config = dict(
    norm_place='pre',
    beta2=0.99,
    final_lr_fraction=0.03,
)
Each number is 128 + 24 x the weight over its row's rms, rounded and kept within 0 to 255. Layers, rows and columns count from 0. Numbers have three digits each. The size before them is the row's rms in percent of the matrix's.

# layer 4 MLP up, 2304x576, rms 0.0183, rows 1843-1891, columns 144-287
092:120123119100091142122095112115130109103138150155127144127130107108138146120112127148137121138112153137168112158111112123139134128149117089134136165170137136127109099144126118135067151126122148110141115111140120130077151134107139092139163116107114106135082116149116120139109143110142114125101152142153110145135117119136162160152135147153140132134117141113119149148137121182117120115114116140157117114156206093095131139124143161121178
079:133100126127124114109140113152148118179139127158157159149125147108179163163147116070117133103127113151153151168126124126119177145122127118108122136139156149155134134206143161093139172140132104139161099176182155092109130139125096135125141108136147158089150124141184119113136103080118148108122159124129134116143138149130125128118164133140125110141131130135122158116150146112154139157145100139157133116187160164128129106108118095097132
080:144098115165096109129145130174133109138120092135159141127120138139134157112104132149084153071102147126147077173132154106141139098151173145141118095161105082087106081145117126154127119095152184120141123115116117135140168150122177092105184143132129115136120148125131114193120075123130114102140112160087098124148160128130110100185155153154135084141132138137115167109161077144075067148146123050112071123132137109161122134129135137113135
134:133100085093066140111101138145146116126131088136145107138123109156138096130125129176137075139082098117098122143120109123087126126131146136127126121153145092139101088160104110135174158090118094124096111136123110138184128149140075151090099131122118142124121104119123179133122123105133124170126128108161108138159147152144138104127092156127142182095151152143131130088134171139132146150128100153136145123116135110172134159111115149143127
080:139074131100150102111127151089084147103127111134185111156146140139166148138102137090142095082116123149162174127155114194108157129141129109120090129127161111103146131127147171112095158161103116125162133191136124141148148133135157088120130144092130072141128108145141114112101136135104178127141122142061135094138146130154170158107151102108125158089129116119142144108141116090134097154067101094109156090117128120092141146096135100143151
092:118113094140161088088116093126127094161161094130133103095137118091089127149121128131106146152124124124156184135102167190129125102117142108105131137140136138153145136116160150120130113121089106164114168137127093138148095148125076110130142093102177147136102124100152142137164107154124136138147096115101137132125118134102170111139124093111168068104116166131118076153133134187132137127101111134176119165162083136147060164122107098161108
101:168068156082099118164111124149117171126139110124094146133106121097097100118135112147120128135170165141147144175136119126125122132110129127106132142129126137092137119094144140151124099127118118123126117133127125081138071132087151141136095124111095122135107153090133123122086094098117122120120152149119114172159107122170098164147116134104146086173149181117116117139083124118127127088139159070112102150128116113117100129129128163139104
177:175085143153124105124098121144143115109128138114146152163131165119136148127135105120141165173097127076155166142107135116169116096112141113121158107122107074100132125126115096089148110163139082142142151140137109125126126085129124155114139153110155110131134098083111136105101092127128149153101079116111140078124138141126163118128141118134144169140113094126182155105099103135097165145163125119100160111157115131126190158094085139097119
073:134138107086131124160102145135149113149112080127119169113103147121158139109154105104103128109119144108133102155101136133127160149134161134127137108143146109102083114110116122113140143159119120125129101095092173144154135129146130135127161114081100178121104176131109120141122119127147116091113113116161146176145107099131124117148130101152081166111126096126126127134158171147123142101147092109135145109132189130134126122123157117129117
081:136138089147138110101090137145115140129097130118121102063142156146121119122152123145151170122145144101100140144148155113146133164122134113131131119130130141129118094123130188106164118099112109134116099062149182114127166076169191097158154147119139141140120116122126124153112172195080089155073108138110110111111142170158091149157148145157134097144132124108133130114136171126096123114159112130144142111153113082127163126136128127143138
079:108091068138148085111076167140154125125147124143156126105180095123142177154131161104190150148176138087120097157115147132107151127135106157125150113097132110115072105077109171164117104145130099098159105095139112113097099169105152066135135157151128112133150099118137111103114125101136119104116100136146114104098102186134090143189150132125149132161077113159134137131151148127149116115106095144079115109141120107158156137127122122161153
132:107133124079103157127139136135143160136165146097137090132109127138161162134114094106058097103132143183114140107137119113127140165090159138138122154103155121147168109119158148188122155131138160109125107077132141140141100142127130090122107131123139116133119116153114126172155114119126133132127116122117111110145127136151101100112142145157147110162137160135127148157153148120124140164132177155140095156094159118092119121200161159199113
085:108070164145145129163122126150118117132153138162169145153143126117156105129146086108143143119121138100117102125119126139151155121117093120138154135112164143134152141099106139151148147192115108115153167161151146122112146163128160206151132145136113113110153113110137106124123133062068119144191141103136120151111119137131134123134133126132143138152144129137141153117130153116130094115085132181113097110167074118097119185133141147113127
100:125148121126115141157134161127142103163105123165119105071143124149141123114093100154136102140125105110103080154133149146141151180099143125091111109129155136165114128088110116153142114110150128097144143137131139113125094109157168138129141108125087127122120134122126091157133093124133118118083132173147125100117096116114133101129122109074127106108134122088138110124160155147100147142177154146123190117091110159076082123105146129145145
092:122124112138125161164160118101133092164158140133178147139142119150092126102127113158088124112119114160111154130098153102096110116107118142151138200125137184153077128104110135144130136127121122109131183130098147131177183121125132133129111162106127146143157099108119109150146128171135160127130144148122133139105150087154124129129070172126144137148142133144133121152128122124174088143120152140131135114123114130111111122125092119142180
223:122130124087139169124133133129132169110107115126107093130178132140099150096142094097102102137130118146126100118149155097121128141107125142118137202058186217126191132131080127133114136115168161104129092097114157114135066150128113117102092137115119155137105136138140132171123133095104150111123136094160131131154101130168104126097135136122146109114110171135126150175168114151155096140122116163146089159130118137125146101173168110126122
077:150118157087098079090104085167141130141114130119163120098132138140111086146163144140079114116121145139109096119122073162134140133119150119128178158120137106141131150150133101075121153124105142158130131112113118118086128090137131128122136107123107099153134163122094164131099122113140091150138113139135109125129154113100114136053133189101155079099137149151123093143137140166118098106141153151142111162138087140106129103108146162130089
079:163122143109133109135123114137138132094095185119149133132112150096109140138097107105120111186136118123131134144127087105119122137124131092106137118139119110169144126126137095133148146086131107086152130102138144128093098125125132132140094144118094152129150102109142128123133113166129138095132092134173109168144084115162084116124125117097155093116138094154121173109145156099129129171105157133124141107142140072129143136130124128123108
075:130129108153130094129136161131103111117086129124164123111151108123070091129175095118116142087146127088142116080126172101145125168152112127176118146142099150110106125193124140084129166157135127145138116075115150156153132127121131131117124081111091106110091099120066100163131111160140162111126153101125107154113112117087123164121140125126177098090146145177148140112133104123091085091170130127106139122121111154130127106122110098158128
075:110110112114108133149137138117161140116101136133137157081116129114180097157102123068128130127144081057148162090145124080109131106139124133162102142154108131072158154140105178112102101115146124147088117136118151134129111149130106086143134160138149148149084091174180126124155166130190130079130139120079158126070139150091116168101167098157135155096126112080107136113102083152157120137150142122129125125159091096136126157088186139176129
080:156138143166113141169105114152168088153165131122175162155180137141136138155156151123122111147155131133161108121140108152112195105135088134169131117065146096123138114157126080128101135115104124085129152164128163157104129150107123131133139135117097151139139098129133156106127069132152122138154138089102122132138121153122163150117116141142133111100146132137067101119081136175136137186096163105134147160125118149129148097136139113140122
083:107109147133112148151174089156089129117122152113148149116124137138151136106130069171165138157121136086126107112143117138077117108108099111176095084144161118176081143109113131143138161124136075127135142126115110139126132176141148172107115109139105115160112102125155126131123137097109155114129166152111155131110097093133124208152078102149135103147105143170180175081118122160161180079113123121115147130158154124135107162135133132118110
080:119089125133144136111143121123120145116165097110156100105156149088127120106165169146130087102099132085160110164096154135144129134096096104163177137137133151087106151135137143133139128111120129127124120116169138108124132124147071115093159116156097125115129136132118092152123120131127149135086122114133109095141156092115099125137097202101152138113145112166125141126118106151129107124136122114133111133123084147131133094097134140144121
104:170093151136140137097140126133139139135137131090125157182121158131120147101113092074095120119145112102148117158135116108121134154170135125146094136131113121152131157147122108148136134113112096075178147142132091163125130138118104113137143143153141110130170127066111164114129106131111129142109127110116128142124121177128087160106106156151128137107126124158138123130112164153109132184169133100144119145146117143177175105140110167157121
075:096134126116113110100103119142149096120116120137116111108115144120118097187113142125087073141132120107114132136084110143145112128104147132064139084105116122131112072132155148146108144113159139113149114149144113086114133102153149124154115165136118219085120148133158120138123141123149101133143125146117068142104169080083141130129170096149131112177134125119182116099147112160098161130186129174105162148130166140131106142108173127106138
088:124109100124147163180124130140115126118130110084148109127184172089171165140112148082131146133103089126154132103168122154102163109107152141120142126131139096124161144112158115141118075176127133098185176115124145105167142109101134110106087129100082081127111100120160126097130090117126140109197107094134114115152110180155138094089142179143124134091130127136084125127114099112101140124131140166141163101100144114149149124155156129068117
082:137132149087128112128122132130153127145184163165097113125116128147121117117113104135137175106142184147107090116154076066140110136117142167104123120117157154099150177092193151138174133135108152148161101109192099119066156097155111131181118143130143111108127154135122127111139185128155084124116123110150095134078137158125124142120116131123105115125121121151136065110158133127124124135106132111138117151122123109162149110099081128141164
185:159120112131154152137181111113107089104115145164160149126129126105117122080126116126086157138098126152147105165096143148109158131123192081112137106102137126141100130137152127123151142138133116122172104128147116099153117119150109120089110123105106133116088134119113116122147144129121077146124095137154106107150074123158088122157104153151134132101177140176150111096089154145151129145134098147148130160151110098122150131098135098127157
074:133175123073093125118171141162132111128114161100097127129078139096114145099152100133208117140157154127133096127108171126129139158181169147095107094134147117149107143150125130155108150124162089160123119132119143143167115124142100135160103173159161182136121148132162145120121147103066119097127159119071127118134126170102137097154152125121176129106157129143134120143104131116117132151136158107102158143105116127116135106138118134132106
106:153136132116135129132143128138138124124178110146149159136100108111090113190151142089096091097095128159096136162153133096133114144147142141118135104163192091138077088127082113126161100126117146162168141081150092124128097122142128103104128118118126181139093129132116087119148161124100101133057108151182135179126102143156097130145096093066092110151130119143121096117114155141171144167095145129169127112139141144145137108095100097155168
182:132101163141131134116119135112125130122126140108135123136176104112119145127132092100116159123120117101161134105137139155156131133130132145127099177106108151094133141127136101137123165172184135105107112119114112121089099141060133153091108080127097140113095125107139109130116152100114098136130132146156117099132121146175108123109104134132098138138113135124124122178121189123087123132154119157134111166152129138134127088137165119106160
080:165111116146135162172087134149108166095128126138175138127124126114148123147130172081110160155137140157132134116183099128114123094095151116072131081140127129159106143124124171121119154140138128149141106136130105133140101125145110062136103098157120127119130147111164150135105115172094108119144130143113147115145140140113125122128134146099144092120144143125126123131145120150134109105063158112114116109159100182087151080124181124127148
078:148081176097136108123146112149178077107135108119078085126104113107131128094140169164113113094111178134115140147121141118088117142113140129106146159152151104145117145189135161150131105126120115173090082144113119134124144119111154155126086132114120100127125176119089111139077184114129111141177127143112165113138133118134139172130169113136161169124127130105136111122093114099125093112140170115125201138090140137090110090162147136174116
075:124139134149132142159172126116152134185104090113154114130118089115133131135098143107107171099127130106110087127148118144106114125106114135093103163158103112170127100130134150085138125148140132115179143164099087066102140116103157134106141150095138136140131140120121123109175121117098116109138101126117140133177140162152162103135123123139136177130115130138127100101122159094091085127130083117136126118117138129148115142128094158164137
070:115184123096117083151131141149106139136122159119132143161150126156120150164180134163122121110130121129114102098121164138119118123141139097103136121161127107132170101173188151167123183110152133115165132156175095126154138153117114124173119112169125133152136126143159115086117144079118093141128106146167118132157170163162098144143139144146124172141106117096155125156135130135155098087101078129123098126121113085155108128130099121130121
182:148120125140161168133161101095090111110118136129146146141139116101110121079114113130098137121071168133143124150078143147080148115123155063130140123100164129146115128115156134122160136173160120130154108133144112100142103125114101123099107128110068152145107115096121098137119132139130098144117080153142115100145081102144119129173110140158148131104175149161152081117119140141159152145147114153144109132150129112106141128107115090111169
079:107090142068129111124108170121093117145135111139162119145131156132120179144151146088098107131117113179115176114169086119113134116105156109124156126106142121176098120121131158113099142167161112084155166140147110083151127123146169095104109086135117099137128150137143153111102111133143141134170146107145175085116139155120113170101112168139119165117125162127120107181149133139099173140075148157166188135119145132121138120134156126078132
071:157108112120124150113130117135132144198083138121121128133113133120137146140111162111135156129143108144146113094109124149100144090130098109113147152105133105092162091124143127112157146142145085139113098141129104109082137078109113156119122139161116138143127126126119122112169147120158129141131142153140132063129157116132155140108175134156153134137129125133138102109157090127112120109102101167089160118161100157126129140138130135131136
084:130177121153115124115138112156129118182126084149167154118117140135138123123126104129108142134130118123152124150103116155127151101098154120141135128120159161120123110107134141152150133152148134130140137157145165148148155095126116195130115110119127150113126058110146093140172095146124155108101166107125144121145147073096122131163137134148117146110115151118073139176143115108082148135122118131175130115097141142094141118121131130123142
177:186112125130149159111101127145149162103126087087121081125145136113140140139128097118133132105115120132146138120146174092150124129104122120113106176061151146162178155156162080099126161135142132149120158149100124108102130095162128115113143167101133132162115107132141137127071100172171170087161124119137148104121119163113135113152176112109175145165124102152168152129139097154159136074102112095138090145169159154166143113147131111111158
067:141144103143132160159119113107151122117116092114126123127135140137117149143137088137125092129122124112112128127105132102153141113123112150146141139137101147181130065131120160102125116142135094114147123096126148120100130112162101105122135102106115151104128124111118121143172100128167113118106092125128084158134104109154153106088145105131105117087118119137125117107117139130095141153162142112070121111136138095180154163112157126128123
097:112119125147137133149180113152143128166210158116147108128069144140146136106141097094155120150112109117121156138123152117121160117131118126157178115155159159108115110109103108107154156156120123105154117132118152092072152151095123163138109136092155158131092126120118122088107125112144131148137124097113142114141100115108124108112118096162161142149138143072105112118162109122119103124112163131143147115116133127136127161128122140158161
077:132130137099119136129094113128128141132176168104193145155120164109148154145122129162139150131158128114120166113153101116123141117117127128156133119107118101144127127104141163114110136116131148134148152152143141149093112135089089104123120128098148030162140111149134135107098099126138095128140136119137105132149131146154176127088122091155135099128123141124090107137141135121109133137133119130153097133139128132163161101111095104121135
073:099110123148133121110152131100109120130156170114106152109078113149109084105106145128127141117132141119139139129111159156107143180124090152104108122116121131137111133115108117106118139110111160119092093122125141110124135160142161162122155146134128116102114104126100120083146174151152084160154148117159100145089093113113119137106110129126108110160109112114126126122136149091135125156112124114105104102117079095138126159121103117114122
070:115109114100129151150129133083109178134064170124100139137166116113151100115119105123141145146144172088160176150135126118113116139098169133089114124142163099153122118114127156066129172137132101157069129111117135133153112155112101143125116131153151087139119156149162138161082167150110149166120129151153121135134063108128164163126055113141135120133101152129107143147112148158114140143104146135148159115161129122132109115121097150172095
077:145155144103107133117127119160113119102097145143145128135156138114132145120093115095150122105132141148155180108151128131132133171128107102130094155163115115139164142133112072103131150140148120140190147141109136117152134158100153108117110097102146045137130119109184125107129128132124173119148096147118147111101106099119150075149123109132109110145120113137107148122129098109099136108112158115126102149109140150107152143137164121128094
075:159075154097126129098115105116101146124124088149109158090138156140115113120121134146122085136115155155132136124136106109124116120111156134098112172140165121180133157086109113137113103087127146125136122130175142088096128117102144168125094107098112081126141106112084120101119141189145116132124112135145104125160127129117141139124126188150145092120140171141153087141135108127119111138082137086179147145140130177099136095160096161142126
089:138096126128111174162105139131087153114150137160108149168142089113114110087129134109117101097130110099149138137159134131097124126169152135114129151097112115135156142154077087095124121190131137143108124186129152127126136142166158143164144144112108101150142156142121121105144167182138138123124084138122096140146101184176132109134156150125116108173100097098165163097146152136158099066133139095144080117138099130114156164119110123121090
096:114103161107110107103108121097098124114100114146140163083106140164106104089127106181142116163138130170085144136129140127085140099106163128118108116161133107134071163138106136147127123123143125166112127176114175110125155106160122157156156107111149120104125128119123074126128136155154087166169104117181138100125138163142144116159131131154170119145188094118126117125146118110123081128108109097224157119125114102126119120124119119137099
# layer 4 MLP down (transposed), 2304x576, rms 0.0091, rows 1843-1890, columns 144-287
103:097153129155119140164127156144138118127125111110136110126171127121104105152127146155131104149130106108095130121122171160099124103105125132115156139133138130159110114102125121126162113108128093148107101157121167129128175096103109101149131133117162129146145140081102162094159095116122127143185138113125150127139129130104136087123100133131135090103086094173145157103146147099139158139125100159119152075118126141166160171110108152154115
084:123105106129089094123155080114111108125105131100118125138135136158130122104150124151141109136182085119040080136143145155141111135147095144151137167122123135093110117128157174140121123128148169126078144088101119133168125108122174132108142109108156114173138130120114156109128123126170119094151190176117095129146121150127136134135139121147176168127104115133160111150135098147162090112173145070125133145092121110134118191145155156107149
088:112165145123111171126136137091121112092102136137125151163150110103151127159191110145162117154131166114154139097125180142127129107119142097121103143077155189170103106104144124138140128126090116135157141106132174080144130121099112117141116134137089139162147119121135135119122143111144130136108154130164161089099117101116139123107131098146111124098123150124116130151095148134121137106118149194110133091141135166117160121082117113102086
127:119165138114153126146136148134116152121117184125081166134113116099121119134132123113134128101129130134161130080157167120137113133121121145114137165102095116155142164073142115155096123114157170146126172132140145105172152110106149166152142159140073147149158112092153128132140139172174103073107126123144164113101152123116136131166125107127160120160076121105107123139100087123132133104113127083143161205144127136112151142146139147093146
090:112136136122098153153086146120156110102116100114101127144121101113094088133156130152115091106131144126136076128093166131085112085135106102148170140134126151174132142165141126181158091104165100155088095122149133129163118100130094147160160107123144154142134147131146136151172106114140105109142126101155082136160126123102139139144146138177124137168101144155149097137127100157164107119159149116139169133162130137146147157175111137150125
094:087164142150121122137110157115209137109130166095121144123153129154141124163087109109111116144108141129169126120150083105165098149120085116126112145079131141146130121171136174117091148101091146117140122135108157109125118154134150153133117112106137127170140148178096152155033123142122140136129112111130132127184117113133124124099127178116099152089155146124128151141124127114142121101135128129097141135152162134112153095128131116145130
099:064165100126114111082143159173153114145127152153153116159135148132130147148102169110127129152117088119101140082110168120118105130147149119125107138104122130148099116156139163145103125148094146087134146120137114180079123129138099115142125116128134142123163142127108127128132130113103114152115133084115129111156177154164142115125117113170111143072129104142115131100135144116105126111135072156145156137130130154121147131123111094141162
163:085132101102137138125122185122119148133133102149115113115106140148118111120141141170145129099113106110098145117130143139137131157164130163101104147137103140125082123122111139163101120121087158164132104176164144163126151112158120094168129128126079124069097164174154144117093172199131124094132145152133156131146138140140128167155133119173144140086102149177111086127130110090111138119108132139142137180104101094123086077116104130162138
078:113117124114122106153138142130082158165127173133156095115156067134113160125133136143093116119161092116151164108105147109129118125133134135121096117106140133168137098063114135156136108138101167130130130133136121133127131123164130104124102150106152133157133125085109084094140083152114132140178126122118144061177119162155145134087115137176122114142076116147138121100157116116112141148126135117090168084103099138141146147151150142089102
087:115116152137167137117148140107120083122146111113098132126097105137130117113122105121128107142101082123131093112152096108110121082119124159114164108121153128133144115138099153136150130121098164125154160147115113156063138166082122154115157123131136147100156152128166087133135107095124178163149140129121170140090110099096157133090137110122161110137116111153135138148111149131159114143148124138144130164093124207146135157121174130091131
084:142157156121057147098106104158115099147116122087137132110116127092090120113135131169080129110124131196127130142128120118132156143127162129132066119090146172132106140111130125101133156109086155111097122136092129128144119151143157106156098069122180118137124147139142190151134128116127123078114112143141181136155111088120159125116122156110123099101133126119114121136114131124133149136114149112121135166132133162113107116144122132109088
107:107130130141095105108116147081099115138158117182159166101103147173124056123122093157179107163133141126108119111135108144115124108151110139122125153135111130127091130141120105100100146149060114146092142160116141155090160134152141146161110160189072140132134114133135121107074172148132108137149162110103163163120164160129154156136120129137098149149120093172144093136107122123095126094116096136114155168131099121143124115061113096123184
082:152119164099094101082098128123138129114125118142120080081145101115118140128143093101075112117120105150094142130159118144127099118089130140137142120140076132130116148082156122134120142121158129170132122114121139125151157099154110105100098067147153118144138160161145158130119141150155117132098125134129132108152154166108129147192123095093123146129135104155136125131137084129138158105147128085121135166136164147137151101130122134110156
109:138104133130129136103134089109100134130124116082083137193099133105148150108131115163103137129140129125151145080156113143116117108162127123183120119145134109141176135142180147093120179125159126144072122120109130128142156144123123087156106171134144150133083072152176131127129132136149081142148136126114119134162144128092113118199105158152122152095106132147093135139137097147142085135084131084168110112129113131138147136113138147168107
092:122138134121133117095129130167152181118111125140128128118115111127089135128130150102149137101112150119136079153145083149142118106145120101102137106122162094119121124140095140107119151123152137136147084122161113148128114147133122160133142120175121144119117161135116076106117129096117122122121127105125066141137163165111128141136146092142148163136091093139131147123139174131134153112132122130129148207129138108146101128170160151159121
248:094139113131134102127077170104125118135154118163150145105092167126135114114114121184162158117137120142117134159101074152148081147131107165108137103137091070121074136090139142118110146136082128145133199133128122167110180098124166109217167137157142115129150148122157109124097119163146109119132132143090156106138156156110177132137145108159117137139139106115139109115112107122073159112114157143111158106084130098134089152092104146090153
082:113146086147175146110120134088136156130099182130149150129085131137112141149104118098094131145113134149143179154159133130151113110126144136148080121127122134129129158128095129112126114146108148095112158150126120107133172145139188129119096137105119135134118120134131102141099123156153143125126118148093146130152114135151142091140118105106106145136138138068141134152148117108150111122104097131163083192117178119124103129102085116116133
083:129114125150140134120105131152122116128134111137121149151173127150114153123107148101155142098104123146107104098114166142160152096107133146126132133110129134132111170133168138123079102111178152159142107086108126115138167112139114113121096124138182154144124162136092124132116130123108112143147138145091134126100178103122133141125135149156109166123064115134164101149133132166128127134121117149112136109116081145133102118139131142088099
088:123105149113120147073123120135160105152147160153115110154067137102145172130127163116133104139134142140117114110107099161099107117133099126103102094141143098153109115097156134116144121168073112126120111135162137172114127141113124120113147109127164148162169146114139100157138119113090131133147124147102106086149155115145155124131150119141070154178079092087156149150140156124155145139147091140147135146097123121127117143118119131102131
076:161123134113167131108124122150120090104124085083131134172129146126104162125151138192127120120138127099078115146150095120101052121125145134117160152124186080140159101070167119102154136132112141161162148112113159122138171120152109137166183147130113103151127111143125109142102077084123144125126158102134103156138136145150154112142140134099108141137078107132156100154125186129141130111113146128136128138115144156129140112118105108102120
088:099152116095170146137114110158148131088152106167151093121124130111138163065127115133117139085136153154134147122147145101126103129136137126066104145107114121084116126107134136152134123094100139142164105153143167127149112136163124155139153089179131135100120110114082090185157120124104167141135097137161147157110137181128115116132104094123113106141118148099160087081163070117127071103146148119119146154153161124117130140105165119145150
092:123114181133107101154140118120127126141154111134091106141116118149123122133120174112167119076154115148160109142126126168122114150112126137116135138112153139144141110144172154094098129122169139110115082161105165152129143112126141132148145171126129143095142149124089137109156141110163103130120179064140158091133137135119096123124106165115141115106201083150081101105136114148119115112151153140100127119137124140132142190133147164137153
087:195120112100158158125122118186132117100082125130095159154106100122141125174105105113158141128129132147087112122142096157163118127153131150141076141143145114160124099173127077115134154172123130116162114108133132137138113142114173131144087155114109116145138122111136135080105156109136144124125128133083168159157075074119125141064088084138124147117114112123140133136134167111173140140116140145101144196119159118122110135165124113113096
105:100092105114114116142087126103122134112108144138114104116140136139142136135121114188186139136163114154114130125090128132153098096124143161105159123111142113108127130122150160076065152124207164141087116104113112154121088133099141141111102138109121154145104113179126104097144149142115185120123120125124149081122141150138132098129160127140114149141144133175122118172151066111157124072150106163121123251153126145125127125075162148111138
077:159123101100122132130144154111096094140123106100076144115165117157130201080161115126178112132135141132160163147160114183100114121077091103148131099125135131107147152152085173149155122120125105117098135136113133112129156123118139127101102168110122104113132132144125158155145129147104124125138112153141130112160090135138110111136089167144122140093125145140138161123148139107167129142108087086143099066100121133111155150138096132112133
100:142118154106120137103116114152154125144159156130092134103094144156086113127131115157124132109146160121125131130139111111140138144132104100174129085143147137117121147154122121108108149108122117146095107102135123169095141149147125144135139129173160137092123165112104160139124145158127102157127120131142141154122126099141105138147107114115118134144066106175155165065158190161152070145121119128122106149168142172122107153103090160146151
089:109108093190126138158150122116138116160104116092139147120128109085150146137092151154142067179092094130110137123138116144120157103120094111142199146093110120147115114110145146113129123109121121138095139113092158146101160123139157134117161092115121150126137119107154136150126127095144170115133114169142130123152139107103143125180130160141160112119122165118103120150132075105138112122166139117179159158148130142123141156129129133113122
146:170128088116168146135164107098081122112111140157146146136144101086133114103114110129108155131113156140115099144096142146113154111113130099134133132105129138178096126115147138123154145155183117129169115138145129101130134127126105131116097116090087135131086137087114096130149139125128105162112111138145098093138121106148100148149119141163167157120155150123142113126111154144151121140154100145139122236135099110103157122098139096097154
076:179132090140121137094091126118134093098077149141149117148097166133130086111134165102050140103132121165103188133140117146130133165081094119173113143140127132126143123126126103134148122130108156127115099150150132144045105137122178144078158105123111111108145105131122124132094110131165154171126147148104152118159118134205125144114123133110123126135133121101121119115146098111130164147133090122146162177147120170109155119131136130126101
124:103091121141114146103137110108104140119100161099108147110147160111138134118100128126149119132170094106114103092111135129115108082162147115121137142117099160112100134129123133124130102134162133124098142148106120116123131113114129098172136148085140115147152136133138125147142141121133124109170131124074118093153163138131101138156153164133103134145144125101106145170105124103146111101150076139171174224077095116102125156153119152089114
153:126170146100131142148088182083136157122114148129141141122094135152132122127096144160127135123176139138097118098177064139150163140194143153138092148064120126151112125118139108176122119125126150128131142108122150118148149116119124116145142158125122128125141109132109123135119182092114108127128171132151141117187115169111142098147126167135114130157101124144108145108127091113105129163098111105134113179125130169133114130093120168146154
085:096166074152119149102164153112133146105125097147129134164125119121149111107123154134121109113139111135152126158100175102090137178147152149156092169119140148114157109094126123133087128118113110125140122138128120156085125142140148125113114130109125110151133117171126129138148087133137103091121106091127142137124150146164163109150104099112116138108105156067148123125110139130108077135130134119154118171141148085169127137101110155118066
085:154122103115117125131128155147099087092108208165125136114150145089129109149120085088154146167143128123089087079123142162133151139119132114133081101163116174128091120128089122099138155144078138107147153134119128151091095135121126123134131117118100126135184086132154156134129132136118115186105143136130145114163110110130133127118120132137106100125126142111132176153143103173143113127159191163143104179129113122108148149129107112131152
086:157149171091104112087122112118166117120094127173145118129132118107145127116131108116137134147142169126111150095122136133115162116143131152147113091159179178150108183159116153127120100117089115100115075145114159172135116116113142101172131079081087123102148115137132135133137117137136114163082140168139112123137124123137123106121096120112102146119108122120101167151162177182147118094138125131140157091156139117119159179134154110092138
074:111135115104165134137105108091107129134123124138158117103140135174122123117119168113142108120122135153097144155140147161099117134141122143104132142092133177095113137157116168116090087127128121159115133142147151155116136147133110123123116108067144142090138133124123134166135162112122100122128143169147148162133066128108125113121145157131115091103100126185132108170113127098109150109115168136141117038146127151112152111132133127124120
172:144115095125161139153149095090080116113134150151149146148148112098116111114119113112107142137106175136112103143083128138113158118116128083142134124097150141155104131131156136127172145129180096133155121141154142116136118111116107121117091128092094144128083126096125082133143117123120094145117111148140103111153107111131114136145106134175155149121166140132127117127117157157154149144141098141138115199124109108116168127112124102110154
089:129138116156148113181121138122146155147134159129119119136121117149139082144136137150104133109175125140096122119082172132110123102133146139169094140124105153144156134190126113119157156115160088145115119171143121161091160123130127086178156129128091153095119097125107128159139127105131064121161072141122115132140099106117122108149111113068137087204136117094114115153139117105150123144125169121102111080137142109135131142110116142095150
073:164157145159122120147123099129121100119123091071117067137159115176157090094171118158151096138131094109129128167137169127138112142132160158101096145122143142143104132173113104118119180084121170095136129119119154142149123147158189145162111125137117171129133107113134146136126117130165118103133186129126158142113098104122180101108122111050112103103100123125129148082155178115166109133114176066129128113152162140110166153113120133072153
094:150140089105146172123102090132124121109148141099127135143090108125119087137163160119122125130134123091117115140103135085112123141145085123152107148082092100132178112126188103135155140134199172141093135118147103103153168130157169144138112111122140112148192128091107136129087099142117135157144112135099167132128125115167125145131156141124181120147135128131154136134133120152136111161081137124082125098107126154163116144090147151145129
142:112120115141095111139127196075176152168106161143135159148113167165120142149117090172145145148156129158126104113113101147183125104128161122125111146131098119139124110142119151121116147124108133170073135138143103144138158117123139126145140132137072099130104166160127136094144133130077110150136150159102181145155145118100121120101126164140136117130181156112094124128152097114110106095124064131115131164093122105075130129084154113141113
065:169137174105151115087137087139118123154142111110162122108131145120133141151132080152131143113128127162121148119140076164142135134135149138120130107137117094095145134124113044160170168132219151126112117119134124122137145117094128131124146164151140115180096140096096133125118126117131115153146144152139170087101109114103127165105127135169133153130104134138111124124179074080121125141154124125154153129080096142119085122188180123116163
105:131100151120118112157117154127171092124092092120095182123153114086112096152129116181119091103134127109125093098128131182137100143120095152094100174156098108133149120119121134169060105123122160114143138093145113132157162116164069132130133118171105084106147137139150134168141116128118117112125120149097148160115181155091108150126099141074123124098152142129150117160094147135110127127156077127123114202141119152123194118118131127118146
078:090118143117184154102137145128117158110125086136099105143128119159109083081134152130126116121132101137156101145145165138122116127140161141129138157102088148112124121126130068170154117116215121120107138122128153132125126126172144137139150115109145147130106149080108093133141136118152142137149110145149192155088115144133091140128104153102098111095123126169155095094137099145159118129113120145132184129139121163141180144106115146112126
072:155125125140113130142135140164115130143159096150159103123132136133104166152163155157160103115138116097112129079125119125136165112121093137094130126121152079153120108183133145133112129133121099115114165133123117161165127136161108127120097137137143176150097144119133117143164090103124188118131151140104120135134124082119149147087085123089146132087160150141127113143136092170120138128138127153125139021111110112099142141138161109083148
075:117154162150142154141142143186101141136115122139115082130150121091098138148126130134148142130110110110145113091109125111128159107115138143161129141125144122132155131139103142119103105097149138120147177173118120171134137129102101083162115136106095141170136126134105086094172112102132093155130076058104171136132115114134123175068142125100102111152155122167140095155143158118140119130093167139128114088083090121139131126150147151113119
081:085179125126084100139096163121186089138140152090091114140151093147149099119112153135105150159095138105131046134068154124111117128092096138146153118122158162100154107145116139179158125147119135136143113123111127123130156121135120138142148112148082150097153128131106152140126108124129102141131115123115124131149155154122058111169126158154146149146121149129156133120107113129150088154098115115165126102135132119144143125089099158120103
078:069148124171123133162119148141118151172129143142137134168121178142104121150089125116135122155143133136133135102116113139155142099130151144116164092119068165132085140146105145114134146155165146135130128124130076132120126124114158078151110140153127167107089147128119101137120168107106162130134157108136137121133158105079140127122139123121149131133136068120099172135097103132123130121123097125098114141151118083170100157133132137123164
098:157133122145143126097138152120162124156155121118110113096092116081117185170156150174171101113082119112108097139134122134130110129160131108124131142125160112099095153141130204117124149104115166123149090125129166119094102113115101126159131150145161147102112142143143084137145102092120149166099153109151139088125153118087143122108144105090159131112125171165142045142156134100085122142126156078149148106108123086147082160109134134136152